Part of a small language model's weights.
Size: 13 layers, width 128, 4 heads of 32, vocabulary 8192.
Each number is 128 + 32 x the weight over its row's rms, rounded and kept within 0 to 255. Layers, rows and columns count from 0. Numbers have three digits each. The size before them is the row's rms in percent of the matrix's.

# layer 8 attention query, 128x128, rms 0.135, rows 0-31, columns 0-127
104:166074148111120113119146155105124145113089130178113173144096118128164172147144140101157126174191145121067186178074091167096096111105129105154148178165161095046165147108098100117125103170121145111185130100148192137164169082098051113127154147112147122126155104178123153143188149073117095166149107102146162105180121123068141100192150114118148144130086180144136119144156132135062103113131
102:114124119177124109106117106080168125150177134113094157145151165120102116144170119171069181128055145197127134137120083076071107081150158095150160060108091114157130071112121037152171143145194083081135089124119115108104144181164149147160125128105153086165163135084133180136092139131117109071116156115122100113142105114085111154155114127114117153139083126107162107160163075182138180114099
102:153170099080150082140203109092102150166144165088203103167088130092096102140112114161111117122077090145151128120169092083132135112112075095121057172109200154076101167092111091122132123133175138185134144126158116082104141125097104098148101141151140139181073108153108081122124102122161159080066108142130143077120109107168088055124149150155130151134164154101102160155099078124154170148136
105:159146150137086150187115104113113118190090078123182121129134116134099124173169081077173177101092068116161154166133133135162102179083126133119088135136115163097117103143064145086103127090174107163150159093146160119124136088101115048120124179112076075157151120126129124084171119100128128087080166128136132093055103119082105135044088142185130126129121126165174125128114165136081156161154
105:148134133133089122106134100138160098125139110146064144108150139152106190120122117180189103129135139145109112177184128099110155094143114121143071143117110081159113159115160150092098124137174100200135111134112163089155149107172188140050141072126178057144153140116136108106148103152135179183113109119098114168149098093099140141119089128112069089115160043173151120073160128109123159036099
098:199084117108140125066162148145143156133113094122172121125136192147141128153096034177148121064151158088157141087116169089092104135094197110133094112134077101085100185128142149169129120138114146113141100165138162146119125064112151173127087131089138180126104172129126065078097080122145140136117176109169131160078108123126158086076163148174075131061131117117159126169144117109112133141165
106:135154103131214117138112151168178147095104118164110170101130137141120105088160116170204083149074154125143133128145130190116106137093000153142129099093146092132108123156151096114097150149153162082127099081113130151116123133135127067110147161163159084159143135140059105178077143189101127088070093127125142079142101160087150100111103091151116118166122157122176141125160124097104167091152
127:121182116125107149200111120098133130182151161115111193111156141098139110105089120073101113104153159080188132076088089110059104100093097144175140082162145130121189119084148057121137169097109094100053120154130085136154145142139141113167135086086105173107172103071156158148090142118118115135134176149134126083087153122151173184149163126094148145144189100116187127124110145152147085159114
106:140127118084155128093191113136099176119098137104135194154145149134145185140104100145148092130179137115131145091119096128190114113101127124186126154092157168113056170169199120124120153127172110112148114157155127110144136144118134152161165133079114171132134098127143133133140139083150175188091174084212091069087142118060125120065131196057133122118165083179143140104113103093093113132109
102:066152149146125140089063061131067163163111117164094115127094167094137160116071155202069079074093097154171090099064118119143085123111100079091138151141162143077120101137152112099129152127112080142130124092159135204121143144105175148160151141126149161126154069141174094169083131121099080111116138116183113111123134115148112142128122157172176160132123132144123075179141116155149167075093
119:015167173160119159144142142138114099141158153149113126127095056131097128105117130125110133189080143155116154170168107102115152062166112094141182137105106101134160115141161179097185133153114148125123076113111140157108149073156119141126141100144146090185112086107084154178110054086144112140139166124151149134134137175115090146151055098117132122106077132102137123168162062081158179180137
107:064151145103110104116145203159140087120100122088115081123187208021030132138151164153147109171158107105141103160145138151100123149134091070101123113117135107080157120106120126121067069126154139160136117122151113129151133138108168112073117091107157165151160110107122131116097120177143110110127157073123146097119126118126092098146087065120156080115130108155154174149047121129117166177136
099:091151054177200177089103073132066088180153118093084101166120139075090102112140183126137091079098116120172137155111040173122130088124123102133139119123174118096152125154161107130107171120169134113133162059164138158122120135183168127105129106103163085129149091092125163165143108105098076156120150137127161060142086090130108164133076108103074109123117149100142103164150121098139171121158
113:089137135139119133112147131161071109116158088095129142189132147094132172130182116092105118119102075122106134120135120187131137157118067111083096187130126079100213147135101080089129127112106168130156159091196078109133122163087227080097197138066141155098110129134121164128172145134129104095089123178098166147153121152100133133112072132132148093082119201135163096143151176123107115137149
125:147180137123134071077117121099142172132069099157148145130149171099117130158118160130103140140141112124186075126127127160113071120105104126214091111142145166158091079102140106184145132089097129136092120139134066148115110179165177098115091076133169156123069097079073106132062113140146113099128176082111101138077089108141137140171168074100133085177135139156152131133048148148146068120116
121:126124133137144147163187175150155057140095169162124121124164064147095104103153127135151112168096107153102168122108114087150155088136145074172156094141137095078165144026125102167091111130126057132115087105142135184146142105149120078171133171145135095099097127149118131134166125075124085144165125109103109154182105136166186129183117066129161115136087108109132090168140111136066110047127
131:091227116129164145180095119123120109164089189175121177144110165075092081126080161068151114136135137123176094106144129110123153183121037163149146141083077143158101105124137126150143136106120161082110146081142099170095133234117153092116192155137122097096133137114122098149067109113140099139112127164135136161112145128115123154188108109156099168144112133110126135123103068163134076107151
102:055097146084174165105149094113134094143139090159112088155162135119120112121136096085112135173098109142152116090075096044164163113108102127132121145112132100146104134173214166114037126141173105169123145107162119146138126050163170075150178122139090108155119082221132141106110139127095124092156123125094168117183105154199152114119093114100098154091110136144132114110139077124106099105124
098:178081143186104074169134154090127125086087145087164135112157169083094119152139154173149131156142079082159123161075137180094078084134118116128153123113132124121159101134108145150152106137089116138123143173104080162111107178133170133117083074080133146131076148091146108194078142093114141120118181130098071156075141097176141121170162130170134178159160119082154123111057081171165151158090
102:181072191165097144144129085160144129124140133120155122128167067084166150133081069188161101136067148085100131158131106139174167079169148092143194139166169096132128181145120152127140153201204147146160085094142158128122169141081129084077136103114142103117152128162144151152168123170067116191154134098132112146114122138092119122160103105118102162085152111122160129144179129066109100099105
106:086106182171154178156114102156149149122093129156088160101128220121114148119103077144118065137147146114125123120112057142131138108116139123163141178101121077128143211101145091171167085119150131132128134117064115185169141074163125140139089166106155107133166067162123128137189145161150124148141133085139173152135146140072162120074100150041163123105100140088146168148155149101076130118170
119:102144144111179133140110131128100068134088163138126150094094170082133120120107121107158068098103128152128095084135138106122123107108074143194178136076094115160141077157162146126159153114160129073126146129151129143107097126154134128103158121134183139129173199147077184131154161185103155043073107159069121106072110188180156105166150112096145137101101141132180086133134153150184140069081
088:118172127165122094044168141103142162198111084090152117081194091182139158118133096144118109058100149136083086147120098114124137099141176146119145122129151127096132109162088139146081072168186037152101169148144152143114083049153131115134133121141143108136162125173141163114106107192152131104138133124155147155097155180088135084114110132126139164108120120143174094080142101141178145162061
118:101144100102165110164167127085131115110121107157156097186115148093130102160180155154060117117152118161180042114088136098142115090178091135088119103163175137175146083135144088079162208165070183129102162083135049148104122105118148171119126133105111209129083110141102117108071118145103144101143181090097101135097123135128111118138122157131091123134100120173118203105129127108154160145109
109:041093140161133162088104129130133121121158158184076102174139045085072160101136129148125142157124097092104129182110140147077087148090117172068149156158110146156155168111162170134135116127097102130112143073129152107125150074100132108145153186151124073160144101130088177132164132156182072144111103185141150135125133175159114119046118101133170142095044163156117139157151135121139097135107
100:138077140192120181166130158140174133123180175121107123074141147120179166156114098165151179147139094094100166108158140120136128127133161123112128157119092140051095168101100151160116135087154103146132083135176173166144131097155106081136170132120139091058111139167149112088131113079109088144179128129129084135132128111116165080125186063174119136104082156145108069059223127113123137144094
105:141147093145132195251139129089053189104111114140134113151128098096139132167047137118155151109076157118102109189122090091132151154151060082173106123126112130120111116156157085133109112164124065089131104096175107130147092155142118129113116140166134173125151143141142166124088122048167123090121089134154154175102133117134166171168121181141140145154148120163141173114063131167155115142133
102:113169106148129059081116161110170130117112134185062113094143087115131158168076140146184126160112150181111125134165090071120192148162132075087147107096117125079069089148085134072109101158121109144067080149121104131104134115172108127156116096140167185139131145170092114116097128101127119123160124122141128092093152137144132076108159205167155186209088154103144121122119120112165136077171
119:114140181132185140120115149124058081100141164145088154126096140144085163099109085111175137126075077104110137157153128057101115135112133117149123148111113088134158136174164182091154099153163104101121128071119168176156165101122171087065137172136123125131133108088081161196178140054123073164097120150175141128175133108093145141142116101098117151098112168163106177193170097153079123113154
108:101149127101065094119119093083098155116180164140155174123123151140151118097123134162116043114138119146101114132091139131108127158169137110181147122139105117177138102160136153089193172108125179116062105123186040087090090164151097156126173133175148160122148126070086090152043163149123143152125130154136157105080180175151122111152136134150113144191154128112149131124070069112173103108110
112:158190136137142051135205139143105168096080162077136135116109143132225080189143130140161100108133137127156083068091158156075129110109140143122085064146202170117124129118096143080130151098179103143165119152144107135117088155158152143115084137111089145086119135113083111112113104117146171114122115173151158082096111122155141170120213148118107136137144126103149174084080093096159113160120
099:196117120097123134109121111158164139089066089113113125158116135101118164171191145123133120116180072052208110085157104116105145121092147128172121089169139151136096138116112132087184081125170145111115147119125123160174102166078166193165067125129101123062164079132154102137109103122154101171179155116139126136096108120112186125102161180143116116143173114158146126124073198120154084168159
# layer 8 attention key, 128x128, rms 0.136, rows 0-31, columns 0-127
103:161167135134161039158145181047152098129152182128186118108065129068192084153132150126156163146165147135106145130051099117096141183119164126149137155127131184090088130081163116174152113107130127166148161168156177116100186135108068140113145127081114146169165155109145154072146126098128169125183138104123161184132109118138126104142137171149160145150113113146116164115126143120108142063172
100:100120176147142131151149091139094162176126144096083185099143124176198112148176147129121158137126174134206129140131122115160144168096099114117132070170077156105109156139171146146119148140160120120092064170115110135213197104117094116151124095140183107172106121122178147150150096086117139170120181099129135080110133124135222105160160091120086111121153092205094142102103149121084127108120
106:113081094105127119097164085139129155107175116090146134133157183123101058100124105157118126115143085083136160124128151180110147185102102084103123125120202125125103157172163111158147139084064161131155138129125178184140139097074123092162116143146117139159100140085122121153145079059155098127016131192177115120074107165183126116073102112138160170071153109131105119114082106144143112118116
101:158151157130143108112155108170162141186081158158180174128123158069079140179101127127174089098112099152141118169070070124159105139164131081034099144133142119106088187163159139065143147119114098149123169126182144149154200144067152135105151187139079175134091104174101136131120155161096126137129091172160154102087095130094096082098142125174152157103138120117138096156128183122116133116102
104:110156133173131128152084129110129160073114102159106130117161053148165097130090121173111087102168117151169065172148134097133109101202153156127136116152116150171060153188150098137105116137139110109169163140085111136125120133193141103075103091098154106089140129166175165098147072091128160114115203126161110180116080118080109182157063096152135106181114057138136129128164112115131142109083
102:156136083140064153150156139171073140123177187116171124138128169201118118102092127157154109185126147105135164144111072148137118137137120108085067131068157129133093158160195094209101125095119142108121098082092110136144134125166200132124101144049147142058108124124115099099157137173122091166133153114105165132142151137091076057122136144101130143137094101113125162107151086062154167102123
103:116146113176152127116097123126159158122132112083137175118228077092102063162125125077128154136139133134109153150137163161085111174047101113216130131183127081131138150147092130126091126152127147167159150189165128171135103170066100138094134088136094155127104143106090198159185137153108096128108162166062124126113124129126180106119134092078139111174122068102132122091103150143135129161173
125:115161146068159109124185070128081116167136119127122116127105070088150088086149082123127172080035165131132159084120137130143102094143079179087154155128146136125235124118167101086112125143141135148114111164125106125093156144106121151185102094154108141126135073139138107194126144178104135136135148122085103096087135152131206158165153168118084098111223142141151123105139135086148112125117
109:076155075139113201127219108078110132124114159176203153139124181123155071121078133077090109090194169115141099132110089114105075139150126118143093122101125137130113142111143071110098149148097104138072123121129102146142076118151169160147181090074171159139126132055176075118135152145125128114131139155126139099059157177111131157098110192119133105112132119124131092188148143089090110112125
102:162204165171136177193194052222131130150129176072143128127081142161146118159124123135078097131109203051130138107140130121115110116076141169157163120137113126135131135115157143117161152123147090142134146115135114131177135148118102097193118119159143104146166122127185084148095142109131098182151137164144096113076175136116118130123121169102188093091199172121187121144118134144164113095132
114:108123127109133155111151076085115174148080144168098191134137155172159153146152133161142147126144128086158167144192116121176165121148102126162124133106076085123128191124120168136113085149169125056114120097116148135076122097114097128137152131133088097242197124102137114164141138037155106160115135159053114128106068084098123109093113095106123107088108130177113135139144103192106138152102
106:089144123148127116113150215143154077126122123146116120109169149087081100159186123135156178187115113103162120153174119110153153155106126121105142164183153132097123105172190114138113139095141095116155080120171124152091100155146123094147089153103135050161176115079136146148152139171118083018143100094096114117078076124082068142180078090121139145127108120090124173182127146088100118120119
105:135140123162148151131108113143102199094114137136094127149165140120185101119090133129148093091092143111117072166106103173126151148108079055126160110163120207072181125082167149127155159166123145092155163149109157116126154124103133163182070159148182166175127125095181151160141117117108133137152097081125114091058091056120135165121085109066124156102129125128175119196178111139107122084167
107:096144137188070081120168126137147137165128128138164142178093119141147127122160116058118133141110076088089146102182169141132110212095060114122148137110158150119133121118150145057126172132116168124159188144230147138154087139104160124107097141135171158125109156160110209119144160092081137112103088102143136168075083102116097097141172149121172126099095112052103161133157123138098136105119
115:117126103094183066141101111124130147114107122136142153161137077153108126198141132155073179066069141112132152090125202183143066139182072136095155138141127091168196080157159119137164161143098143116175088157132105116119126102145148084165147123084103076151148157150129147096111173154122130078183132153149082131105155182067179098157181069115112098147125130120111153108122159099112117160139
122:103095123092236101123083135115117130148083147160115121104137098130161139086085154112103109172058162146144196182067132086083174108113145144183128159078135160113157123120170108117052133105105058089142191126128173095100166097132138092167099113132109069145111174116171137140110114104150165117166117112122103167115088152151144133118163097128085149111119118162149160103134147106060102111167
110:192174148100123153102138087103090129149089054164120164129172135118144107192085131161102170100166138091145141108089142158111162124125107059101167145134149180077135106176133145094143170135060099136099111119124094126078128158094142141180081161072144166155125076118136162164144142128102141115117140125171146121073115082082174184119125147098162103130167114163122126060193155116067129164112
098:112131150110216145093083136139110102117131122168109093122153116181078106042142098156166089139121142141074117131149069063081120160071057070127117140125202143157120145135210168128129107168116129147121135143090108097150120123080124172153171125199121123168108124118159123102155113094122174114138111176179119157162128146103105106062129139088140171111150133125197125096123091102116127137153
110:126147113159161067125151216146134127163119086132112081125135143112106155164145130208056205127087112124199110092111123173112104120146137118098149164189112155114138116105077114130090142097141128120144129082116129114129162135165176097111128098077135114128124096083140102121149174152099132066102140119137060085094154099147102133114086067136087105118200188100133200131178133129119174134110
102:162118121182139156117155093080142139164145131134114184122120139116160153164090091190102089085143118148114104183168128137107165162138194197109147088131104162069136121115162143135133094163175149126170141081130099127165153163185135162075111082121128100095117148143167139152109124186144124117125124208057155108099071102125114141104077138120112169124170133082165137182149065137066118085157
101:099160142100160122141176115118105138106181170098166134076115116136175096160119182139093066153157159128154105118127106106143121123083118135217101140085126151118114182103189143120132090127155129121109191152110148098080074084115123158094084131196145123138114101143190142140098128156163116096197172150094197109095120099097081161100148162094120137140137128104074135130133090037097125093097
117:176182176052093130193103154133110140124119053110161167158174113139162082188133117083145157064145113136135151116107145151046146114078115136134166158178101109116160098159173137085098160133159143182157159152113081141123130148085175131072125128135139144140150149075115099079123130187139153132108153171157114154091118100128145119090148095085087136145138101181128148073084128194146127140112
087:139169185145187134123137133110116105118135157145130102134186137155191140124094113092109077124139131103083055154156160134070089157125142137151135080206162114193059162162115135121140059138167145098139151127139120150149099145061131142141174152136065084070151072125176107082126147109133159126106182123134177096118178151183134131108144150153154170118131095086145122160150150064135119140085
104:144194141132138109036136143135178139113165083128169097174092085177152158104136072099081151138092104113109103125153219128128157172127109068106152104184182149160163155167131109125105152097125116118098082082122158121134093116125143133090086150128101142136106103121120107161160123097106096134153127157101134103135182210061119138071145136077074095147118176123143159189148139153094098127107
099:067129145121139084176110173114167139140121151173099115112110153108105148157111111176164087143162114098075160108081130126127136102115143127117102130117116050126143157106123173140121113116147110159108152163165167137148061065087052091153200191135143097137154092099084104119132147067154155172142072123172140115151106116108100063134172079090178119128138151125196073100131122066133097102116
091:156111110127175109123103116102119150144143100109122158157164136103098120141141121164153114177076173127115087087129094141171147152146127212130126087081123128111028144123133085164126084173138070097164154135090113123144125107177118083160127186088158091092133089114142139133116131175115139187150143092135144140143123145143075066111131185124112181199073187180196142095136129135105108071121
100:193062210108185144140170140126130130081119136146068133124060137096134122082121093162135148101103119163160154169122122121137076102068123072118123095128108124112122175145109096088121138159150084156104096070141128096124172102130185141183089129149148162108180145176135143138113108153129120170126124111161096105061122162176175099079203126122172169111134098123098107055119166112120124102108
105:142151138124182161146110138123121105120102146145056095145144081140133094186110164177173142140126139156112139119116133108101182103114167121151084170094173179130104112098131081127083089177103151139125092133111131191162150123163119154139147144111081093093176154142105104160201076100187055159119154129136120126097153121165138113115117115179195135086064116146102136070074193116151068114088
094:143152109109113138119105151079095093146118160098086187119105168117113119156137101120132143051149139101149121181151094050091105102102087148152102133155109101113127123081158176049133092154098092128126174147193221178115134162118121074130119153167188121152173109082107137146129123071131156225152126127132087140092129059142123136140163133106159126116133099121156143159154113154141185098148
098:174162093081036166158163108132126127110099087167095095114164043145146080145105101109114158078171133084162123111172168140104154103077135142098139123140082116137148148117108065120084175100120186107129122096155103135101146193095130174145143134116067060173148145185146094174131145106153150125097151158133141137122207106167155133126125165115166119168162131158105140079143088150145115101152
107:135163162102140098091098088143083138098153108083138157152115116157138122127126106127183169102096149116156112102072088124129134121090126163168125175147198142132160160121060121189097138149100125128098124138173103192212102166117189172117083144086078127117152119112103135143075063154120185063068160143089117163102149166138139125109147123097135167154158123149149189136091186079142110139156
102:140103140138089105128131101167181091069071175115138123135107152101096124076126195135149119130088154133177119082114077118123120112106089121135164156132155169096168092183163114077137077119090131147147073096135152111116156068142130146071145137109172058150133124181143155121146120137135140089157092092165056117125153234100172098171093120142130096117112177085171110143116156082118134133169
# layer 8 attention value, 128x128, rms 0.136, rows 0-22, columns 0-127
119:159156161106095106116128153082131153094117122137095055121138129179106178080115128138114150121152107141128139111146094087145078110106101114128155091203102145118138157159092112121173156130166089169134103070137118125138153128138129096154174160122089123098104118113208153104054082125073140130148111209112058119147142136128118090109108104181065161150074133119097194182147142119087088187177
121:132104106098112083099075105146117164116118213156137121117161145138118107123154187145144104072129085127069079104139136136112132084160128061131146105185117185071156111107130091109123149097099138138115157142162186128154167069192127170181102126089146143141065081073161077098102104133186131143154086186098141126095103125154087139114123113104131132138095117159130125153147128032173154135110
108:084082138138214136148116171128162159128145187089163162090154124108116092117122091103108076098159142143113098159097125144125152134161137131109128143113132073157167157130190153114208129153135131155080106045111136144154136123082167103110114189144215159100103147154132147140118139122174169133127104119118110133078138163139073095138087057121115151121111087096159055158114122142043142123105
111:181105120151149113149129085122125134093160119089097099197107140150125078148108099096098097172173068131136187075109125128131141156145126098122171079113198192151087095161154102140150134119108132122186117161163106101130109070180193178132107169137107146101115124089115175145133032088163152136150135127140122141113088116118162127059150090177125079128112133140099076118135145115122114178058
113:103121052138140144144137145080145087110215180074172132134171129105083067178111135110122042119093135101124128184140102130051062089120098178108134125144101147115112159115174164157200114132141147116176085118109147128120142088122150084140150070134146194111133121119174102114140143126165159107158168160147122131142143158133147116156115170128175162152146134103169046156104105099116144155120
118:132130128153137136113096092116178166125104154157151173149196082123157115123109058136184087109108151110179174144050151120034156091137108106139112145101087076138144152161078145133143131190131145145112100201114102162172123148169161152101150097083121155116119129125125063081078136082146104138161114088125155169103191156119137138094160161170159138142109172173125079109129114168143173146129
124:105071164095131106138150149094165171117099094095155112112160131139138127192242066136111189126138096124114132116150132114071126122078157079167074186142113164060066109088109139181115147109112123159152120130127151087099116132129120127124078111146117195144111102124114085143103121124173160186166135105105094159136095103142136160096113119080152144142105141160170160048101136158081159133163
120:136142097132133123110046092147173169070109072121142082057145159121137115148134124163174167094078099052126156161059170145138169141126178135136119186074146183100074103121113112105141165154105090106143141153132136175126078130128145173125135165093157117106134044112156136110108173075104128115136102129107103137138138108155158104118121101117187163129117138187172082109097084120177159156101
118:125114178152145129113161098122132098180052096111103088086107156136145131162112159166087127117109117115071161177124154093129128142166108167167106116128155134134148121149115072121215132104139062124153127137116113121136079114104143185137122089117130213114204101098126183097157124146113063145153114105102082217108151083092106140077148144160096097103109109124135181143155176150163125169081
097:152142137103116142141146181096096089082153139105109104121085094135145122159109088129153094173109091100194137112148131118121158150021110082125124097152134117109082099121095095111184172060160164105150165171102137118155141104159196113143097162173133073076177107117144117136095112116150184109163109066181072135180113127149159087145154073125160117130163151155091108106144119153167129192129
097:158158112151143202124135164102183176082114097154142200098128119145091073085088164134142111121136119142102092117154170123152063177133123107158141144179114155094101110141111143093110122105155115142150122134072094086102084079115160088142153090110179139168153110134174155101169079166137199117118155180076150088090127154181100083124126120095135107179187133071157118140133091076124127098170
108:153071127176135093155109126101119148119169174072119148087079118100114143162127097107062094117082088079177125111096207130123159159095126127109096081108169162155077164169179149137174111125141102107091087130117186131089123134098171136190093083112123131083104163111158163142110156129121121109070164124146192153136154119110179141193136124106134125180084137177135094090149104137100180162095
120:182195138153116185117090124134109157098169121136144070128127154127152108096170095107145151214110101155109180131112109142137118135185169090102193064147114140131162142159085094094112177165142107063178117139145137116135088132143121069150113161089114154095108057100137144122072104089104084143163103152121169135129090103119142164082206143118152121115106153117161153145117135098077159191097
117:111151192137129141131075166114187108149145177090177129091140087129098137149145080180137153101159093105104057109092164187175143152114099118073146132149084140099174073108081145156100091122129129173084133143131182130108125161123113104157120127105124132175140117107178144066202142098148133150083120109108182102128084171176162130137116138075111126131126093168159108109073131094043128086131
121:096105099155124106130123186175158129129117129137113143107119055144104168088103133124132141112077162159159132057147083145063144089143133084085124065137071124136131111058172167078112140114139145139138111136087136144163149127143070142109139136162117173150127129105113133159184118081156129128034128108196165108137130134052165125221166127113166129127186115121112116125177155082125093144150
108:055142177138132102083144106100095079120137151166127093153138158114099169094153095097176136125120149099106144087117118120162099113150134087128114148129145147152128144144183178133152171146054103100171180119080144101113107116121159071181118171111074111096144123073104152130115117149127125103162107173105106106210088140188087154146092106139112199144057084105098205119160159117133134172163
099:137102121113138133168110087094087079111111117102137129156059116082163086062105142164121111122137136127155164090163138120091103150140069205096099074126150121182157151144149127138170064149170109121109120112139060181200139148143149143148144198104115099114059189174171083132111106151115088103125093070141116194179152124130150099136119144122158158114128125114127079149188077123135129116128
105:175153139141084182165120082110132130128093161159144066111131134162087147140192118154180143110119184114122076146126076141146068092088145118077171136168182140134139095140109129109107104139154107143113181084068122098089108147147088145126139067185189097207111097156101078156164182112127136186127084100147116167088096141137134168139117117137124063116097083156094138134100124102110093093149
105:151161070142105142142118086125059135071194126146211072151126116152150164116152170135138083127103146076143095115148058106144116140114111118156165133131128131162146182157104153112113154143128084109138095084106153121182175182133125130074187101103059176130132116104114143131100172120145110142107065137098160131174109126177099126122156082181077137146112048139146153085096152076140120131097
115:155144123196144122136165158191093151052145139114149151076066136090078160096129142084146088112137143144200167115130153153130110089127133124138063158090089102176118168074097123142150117133087164122131120141137120159116120090133136132050128053146158128168140125094128136112091141132135160105156148084133189115117114160135114174164109170100162161074150127078146115109216081114153118121057
108:158142096082153197119144140152126120130108150155124095080104161078141112119125116126186173069076100117112146139118136086092115170162119150162129102062129128152131083159076120102167118147102156103104136141160109088130132133139175085113148111142069062155129171114075080124144120112126121113130139207130112091144189145175160138090158131197190136172121157090167151149141025136134112149083
104:096112105129164077118120141135144176172114093131159139108131153119155125141079179089110097165120171115118070131119123149082137137120166126094138128162074063195092141116154120092148108149118128113129167124105127161159145072174120145152089148102137138160154107138116164119160118102190184069119135142098128150109143184105092122076067092113089106123154231097167084154199108088141126213112
121:124097069132179174140121150153112144143158132123118095129113150103178107082150144121157116159090130161127180147021075160082127112115108164150121099098102125143085164175154120129156108164082151098161148142130120208105165166110140102124143100089081137128124125122180123164046095132083091060107166127157080086117140152174120119161146119054138137132109150076054150163174108120140140124142
# layer 8 attention output (transposed), 128x128, rms 0.114, rows 0-21, columns 0-127
124:143079155146086204060111130180183153164103090140115144116150130156129147147165140103144111204145142083161152111153071115087134123118195139178102084078141133124089114115168085140106047159124117121108139168116113171131115127127112121163142116114163131184169101107095090148156140093107116165126183053204111166133106148121104105153142142118118129099142080076120050135175122150109142085138
123:093087206124127104123145134163175085129116190107118130162141125110120123136155125089146173162092102085147112093141144116116102102100127156191147096093130104161119110073088103136119105104155076179150102142122165114140103143096156093101082112156126075086183154189121151140152153126100123150108193086125138109115137169163196073197207092120153128141144191069163086136126142150179101117163
110:135135103073071122058118108125113109113080065176156090110116126160055099119186149139125142170136067124137143145165189154120127155131099137127093117208187154132192050135077140086086158041096159134145155161178158108136140102123136174130157137149094131173111135093082100142112121141094139102139134141119136119123147145125121131157209102157148073148155167138146111133079145135164127155109
102:042115126126092180089095157083133114121103139164062119112127126095132149116099136118120125115106132083141137115125105124135159137147096117175112183115129061111150109062115209106096101124151121111141085149095156194152119083090061093065181089115134065175130111173068086174083151134095093149128111126120102109131167139120155061147078126093138140118082104088118185155110115131101166119142
118:168118156072098071086118127207135098101128103127148105075129075166101147086142093169128205141119154173155147119141214165170164166132099145079097140114135131139191049146085109148073151171116123154142082161134118094148151160134103157108106163136124123106115143149102114206100125171115096112091052118146097136138149166108128129138162127147082123145116099105070137085139103152177123121098
121:133153097152154145138111155144125112129150076155116058117081114104195140155106204137100137148113167175073141170126120100141161189177130130102169118152097156100199086116111140176059183175120095090206109101128160133110140116107136127095080129195128115102184186136129195134165131138117112118178110192116096161150119110169104125154151117117085116124098136112080153120164133100127126111079
117:106220135109163102128112094178131153174101115158085145132128163080156086082138157147139092169090162194110084120093125119137102168111127134144109162134149094116154139123140107121143142166119092098059092097170060150146130097128142084156135214120135083140105156087142131159120151051135118136102143170105118085140155154149159104135128047175133143143136167053106057155147149157127107132089
118:081113105116162137177184122169125102167113186127134137097103110189162131137089167081129114120100174196100152131144097073173146170131108183113136099092102060137173136120104143185133093127102122140120141095123147051137144093130086102155133117122105134144066190146130106087163095146158157166162090119038144157119113180129162114118200111138087145154149122092095113113124155120142093123198
112:114110111152120078132123117150159115098136165146061126174142082146097089099102149117239103161135112172067190155101138124131154145123148115100156143141113129125094144098124167177137120166083125136091163115189171151140147146095043118147169113146132122175087136186113127134156092108125114092190095111151133158211132095189091127126098142119129150119110086117139096101105036102094104134113
093:121112149091152148072119071081173134147106150092177140092134204152151154069149120095124138114129212121112132089152066101134157112200100178157105125158158130115147171135126122097089084177119114101171049181109157147181136124091115134121132132113119106174130146127144081173183125083107139136085127155126141096128149156142085137105078107128120172172117107040131126183098130093111166118115
095:127118136089110108083158101183131108123173126119137159171183196088130188167193133175106158087141138135166090096169143166133122132137133171163107156139145095173123148097136138146103140121066190218108169132184065090152141141166141130098140151114142172110071158157127059137100179106178113090116142125137160119134125119107116153152156130159150120121097163150148176133162198121097111133060
103:084114102170156166169160080149132117137097119117142100122172098170149106160138107147168186113139158117115175157109084116198159094126101092108141134108155134147227092163110103088161151167171160090153166087166154134174149135117066144081143156155110104181160106165120133166103137158170135158103144146085138101098161175129113160102105145119103133064147095075113161082149094154156190187151
115:128124148149133089136124137057165109153093138142117165118151114151153148157070185164126077093130168129106084155143112121073141144135144171214098160074125103163105168126200123145130086124140086150124166133160129140106127070181104079061200097152106117136189199135083130113113144171095160198131116170124123155121124149172139131133146169111095160133180119090106109095157126145143119065104
107:129129111122203136121146083185106159134119066125099155172139130121138134125195155133141074124115095097166147101143154127109072117124115143170119067114142079160158149137129082069080160099148116125165133100179065130137125168163164107109117086108094106110121159213088142163099142196122167135109145134098114115081099119107145155128149141163121075054179145168122110115114192140149056140081
117:186164216117090133214124140132126120116133143091180147144134215090161165179120118178129083106206151100141110171167121147177122161108091112137156140131159113115185109185121115070109161134189150078148185139143106205129136166125164109110121089046116151093089124094159142117174084140122118143127139125162155119081100098125126106126127157133089161130161145137132149134111117118125125167117
108:168057132137047194127151108107117144108135119082156123156130114192142128138142137113164139185095142109150112140097126111178189058139138148192113136086106135135113157140168125112189125116174099142085083161121125130164110118132081156180157052141154134147096081125171151162115117068094091151089157135159096152125170134135210163171151129156058103109194111125153134136118152136144148103125
099:132135129128139096069137124112113182156130158206109096083125120116138139146027118119079142157134143093175186159117118130129127147164189091086163131132129162133135117055158145127132145127116197154138096147116202140126177086120140175080077071136111093194147120107105078173193096170101138162103176076181121144081126129087105158101125109108130135081115114119130129162133137121076133122142
098:157171085114195088148104108167146114150144130143133160096169128138100177116098074142141082102153066089139112086101139171171130106172102122132137113087153084080080086109200113134136160065099119127151169121144145189109104179131133085145177107110178174088100155117162146103140095166127110112138200144040161128183127094103174137134190191115111132129119093138137110144172134112138136108125
104:167083133219113168110104137130140117184140097133131121090133100162135131110103145076134146151158178190142137123168155120123124045135161126159072099108119105135131043138175116155161137102101150039088127164133122189057116158136147091149133087164131069126168139136137120128116119178147113104109166143196108198117113108134143173151136161131071149120117165095102148134161139168184119156131
110:120096179108109162104102104060134077104126116096107103155140161102109087152183125137134168095046067161146068132140158079158119157162155134073193104168119108096173108163113132105123182178142105111134132124112108122139155099141155139116153113107106109123164169176141129116144112185199125090075119119083124118134114110099141214162128095205088142174110126146112169109110145069133182137151
109:133161122143143125094113116100108113119145113162066119145163151180158111134115100084059125127159140152161099130113115104168155114133135171083057110126141149125075170133109128139137125078118130151124100179040161065118134052149133194141122156162143161069162107154143180060144113147140176168118089055122172143133165135123146144140098131096156125091084106146045105148132115109202134095117
099:122086159092070096167163136135106119117152136116181107137063107104079117118200174144174129100118091122139139140153148071159053142123123126133135137132134122072151141086056145096105066108076156134167135095108104099151167177092125127106090116125184119142140116125164063085118112100051037070137126152124117142113172120120131091184148121112149151150128109111090146097088177159170126148141